{
  "num_attention_heads": 2,
  "optimizer": "soap_variant",
  "beta2": 0.98,
  "max_grad_norm": 1.0,
  "final_lr_fraction": 0.0
}
Each number is 128 + 32 x the weight over its row's rms, rounded and kept within 0 to 255. Layers, rows and columns count from 0. Numbers have three digits each. The size before them is the row's rms in percent of the matrix's.

# up: layer 7 MLP up, 768x192, rms 0.16, rows 686-722, columns 160-191
# down: layer 7 MLP down (transposed), 768x192, rms 0.161, rows 686-721, columns 160-191
up686 106:158146092129105151110113086072141110132129079075109104159130104164094122145076145156115105169139
down686 103:133197070167131198112131136088122114102133107132145145170093088075123108081107145140131156154123
up687 100:111159150123122168177101133187117155118172167134074107107141123130117140102110177142088160114126
down687 097:103101102148115144092159090124180124118160129152179114076066121136196150167134116096188166173170
up688 092:148123146137091160173073098161099112148149173156070125066085116149135162143143116073147078095214
down688 095:113135125132087155103131149074113078066098111100157092165158137170099142131148136048082082175093
up689 096:101089117076134094131139159071126117103139147099140092097101161089133165162110068137147179164107
down689 097:155099061163130127141091127156098132105132106174104133132098105125112112100124137136111157106155
up690 124:154158112117177133072182103143102146123205178146141124146134087149126104102134069171141137069118
down690 115:140084093153073129104115113157139106182131124154155087161136078085181159122138111133133109093122
up691 099:157102128121106156135127127188092095120117102051116153138139141099090147084126144153130157141103
down691 100:154154215128144123144158153056129104145136087146127133076063201128138158167153157124100084161171
up692 126:152082081107134149124127135116168148166130107113140136180174230140132135141127127138085222124118
down692 115:090130143178146168110105123129071083122111110127176105167127147100046152123193128119109155097095
up693 088:167112085084151152136121182160119152112142111153122216104125115139088149126076110127121111076064
down693 092:066094065150140162112111150131140145167139097119142120138094093084187123132147131134175071069102
up694 097:099148159108117113104182109151137167151081083151114134127086127177146142096112109187149170125124
down694 087:165085102116162118115074162135080172094131135176105169113168155154103128165152101138079131099171
up695 095:110122155142135119185143119071116084190149142111147071145117106171135109085132100129117111189185
down695 080:092121163145176114076092163048142147135151131110056081179161169122125130148118117187087146125099
up696 141:148159133129137096159096152101158105140143054141106095143138116081139117067130088059094158137114
down696 147:145105133172121162146123130137164142118142098100131098138106122157074156121111094161133169165144
up697 099:158177112101050156126131091134168114110097085092161142091120122132111088144105080083124170120149
down697 110:146085064116094131144116085109127156112133161129155133103079119100133180118094113136163131149048
up698 089:139172064135110146117088056094045131111116074114118136177092170139094140215123105129125127136134
down698 092:120103139154148108143100171171124093143127138116095138155145063105125094056153108113147124218126
up699 099:101136198109128177124160120091154111173124168117094121123135164140119089114121107143123199092074
down699 100:095145109155062120107146174161132169110119141088141146084119142187121167158199111092208105127125
up700 096:080103072174132169089091083059119129134078104176135111165159116086138143147141158099184130047143
down700 096:099097149096090184152119145126148117078105114134145164145123109115132088096125138129129119167147
up701 111:149187120170101186145129167123094108144142154178141139135064127149115112146111107069114131109104
down701 104:071080104136076108193122134099112109106123112120074106115078108137079153128138152171100115185119
up702 115:057105094133091168194110168115103124173130075114181102179123091105184115111104144104160131115148
down702 104:089145074098131139137081108151127122086181155155176175121156125168176099133096115074148134116133
up703 095:109180105072098112121134136166068148173145114107117147101111179109079135164125159139090127159147
down703 115:162127083149141103126161102122039103143146112088115149151164129098089115170163129076123082150140
up704 106:123081064079126105145147160209192124128091151185155139097114167090167117101131116146175108106113
down704 118:104078117144087197181142085139096137132108178124056072120091097133138208165182166197176111128142
up705 096:160145120144151104182128114128168171152157086085202155121138154107161177122113163173085079183171
down705 094:107133163101111162097113108160125129127149113117087150086180168120099100132109120083093148092077
up706 091:123113151139069122156108141083103141159145127094103165121152106136104145135128101117028143141110
down706 095:144064102143163111062097127177168066153123106136129106117102100133098087129113184142148090130122
up707 125:136153127236114120151177096128101127103115125170135161139095138100113143120132090102101149220134
down707 121:151163107197047139122110118140183103142133107107130131138085142150099139119115135161114109146122
up708 104:166161131104137165134155216057094174128100148119131098136103113111174085149053148139119161137131
down708 101:133140161166121182157104010175104134116142089136103102096106111122067143115103103086137119123117
up709 093:138125149099121138115068093153048149063080061091159128126068138212099134089149057070114156171068
down709 099:124156077177125145151093143109146124142103180168122148138127139085186073172101169129109132168064
up710 086:146108120173136137130103106081110103120111110110126105146105113136067058139149122063177163123167
down710 090:116140101098113158080123138130104104120131134142102152191129107176130120178104105146101138071157
up711 087:071094072140140115115104086137124120097078103112123167150142109213101166122151081132132170161131
down711 087:161083126084171139088141191167121077056115181091087119105124190093172191079143135120156143126146
up712 093:090065130156160167170112103117133154105094103132094071069142100126163105131090142068133147082107
down712 093:159128106127143115054110123140144120181051131049122215083083141084101163126124197146111104102144
up713 094:107118113147153107154133154113169090184159106112093088157118164177154082093145105117083181171133
down713 091:125087101156071134136083150147115090085150147125093194138078134105086080160167120111123153171164
up714 088:108122075132144115144126117126149080085088109086159173109115084205118177097122064192075205143059
down714 093:077155114121174165106130085115176159141109093068155135110121083096149121143190092137099099164115
up715 095:121175104111109100101129154059117154123152108138160154133096053140164097101137141098092111127154
down715 090:166177170095149151132083154129161132135107149100102163144087201079132114152086143172145110054142
up716 097:137178142116111184134145157114083159094133081095167086092133126113093056127152098169144190165171
down716 103:176140167111178158181140070128116110159123157150120141105152141123141136133117123134171150090060
up717 120:098097091146107165118127120010057144125172157107165145111135138088098149100157124148101132166120
down717 099:142099150114108101148131111107158132099117097115152065097111148076137194164132140129160104169088
up718 114:164193151140127137098138132132130090123172202122111092119147109107146173136117137128121152126110
down718 110:107128129097171147119139122071171120128116119165149118129095143196204179145112122151229109089099
up719 096:088113146133136159140111143115192094125105129088139095120169137113092126109143130150133111116131
down719 098:163141111117146126080197129179128212102149165186126100126076126149175162035057060152135103100126
up720 099:104117104182155108105122106131111138115117064154117176185115149161096103109090144119069080114156
down720 097:207133097167066135119061109110155109141163147137138151108159080083111147120121156184104135101103
up721 105:199161158108118091134148149137005140090122150176098120097152127167199175156109116087128107148182
down721 105:091057152108127107103170135137170164161111142138125080157140150098089092073205091120105122111037
up722 103:088114216098173149068120072123152163088133153119152141163100126162176147147185091130095136106098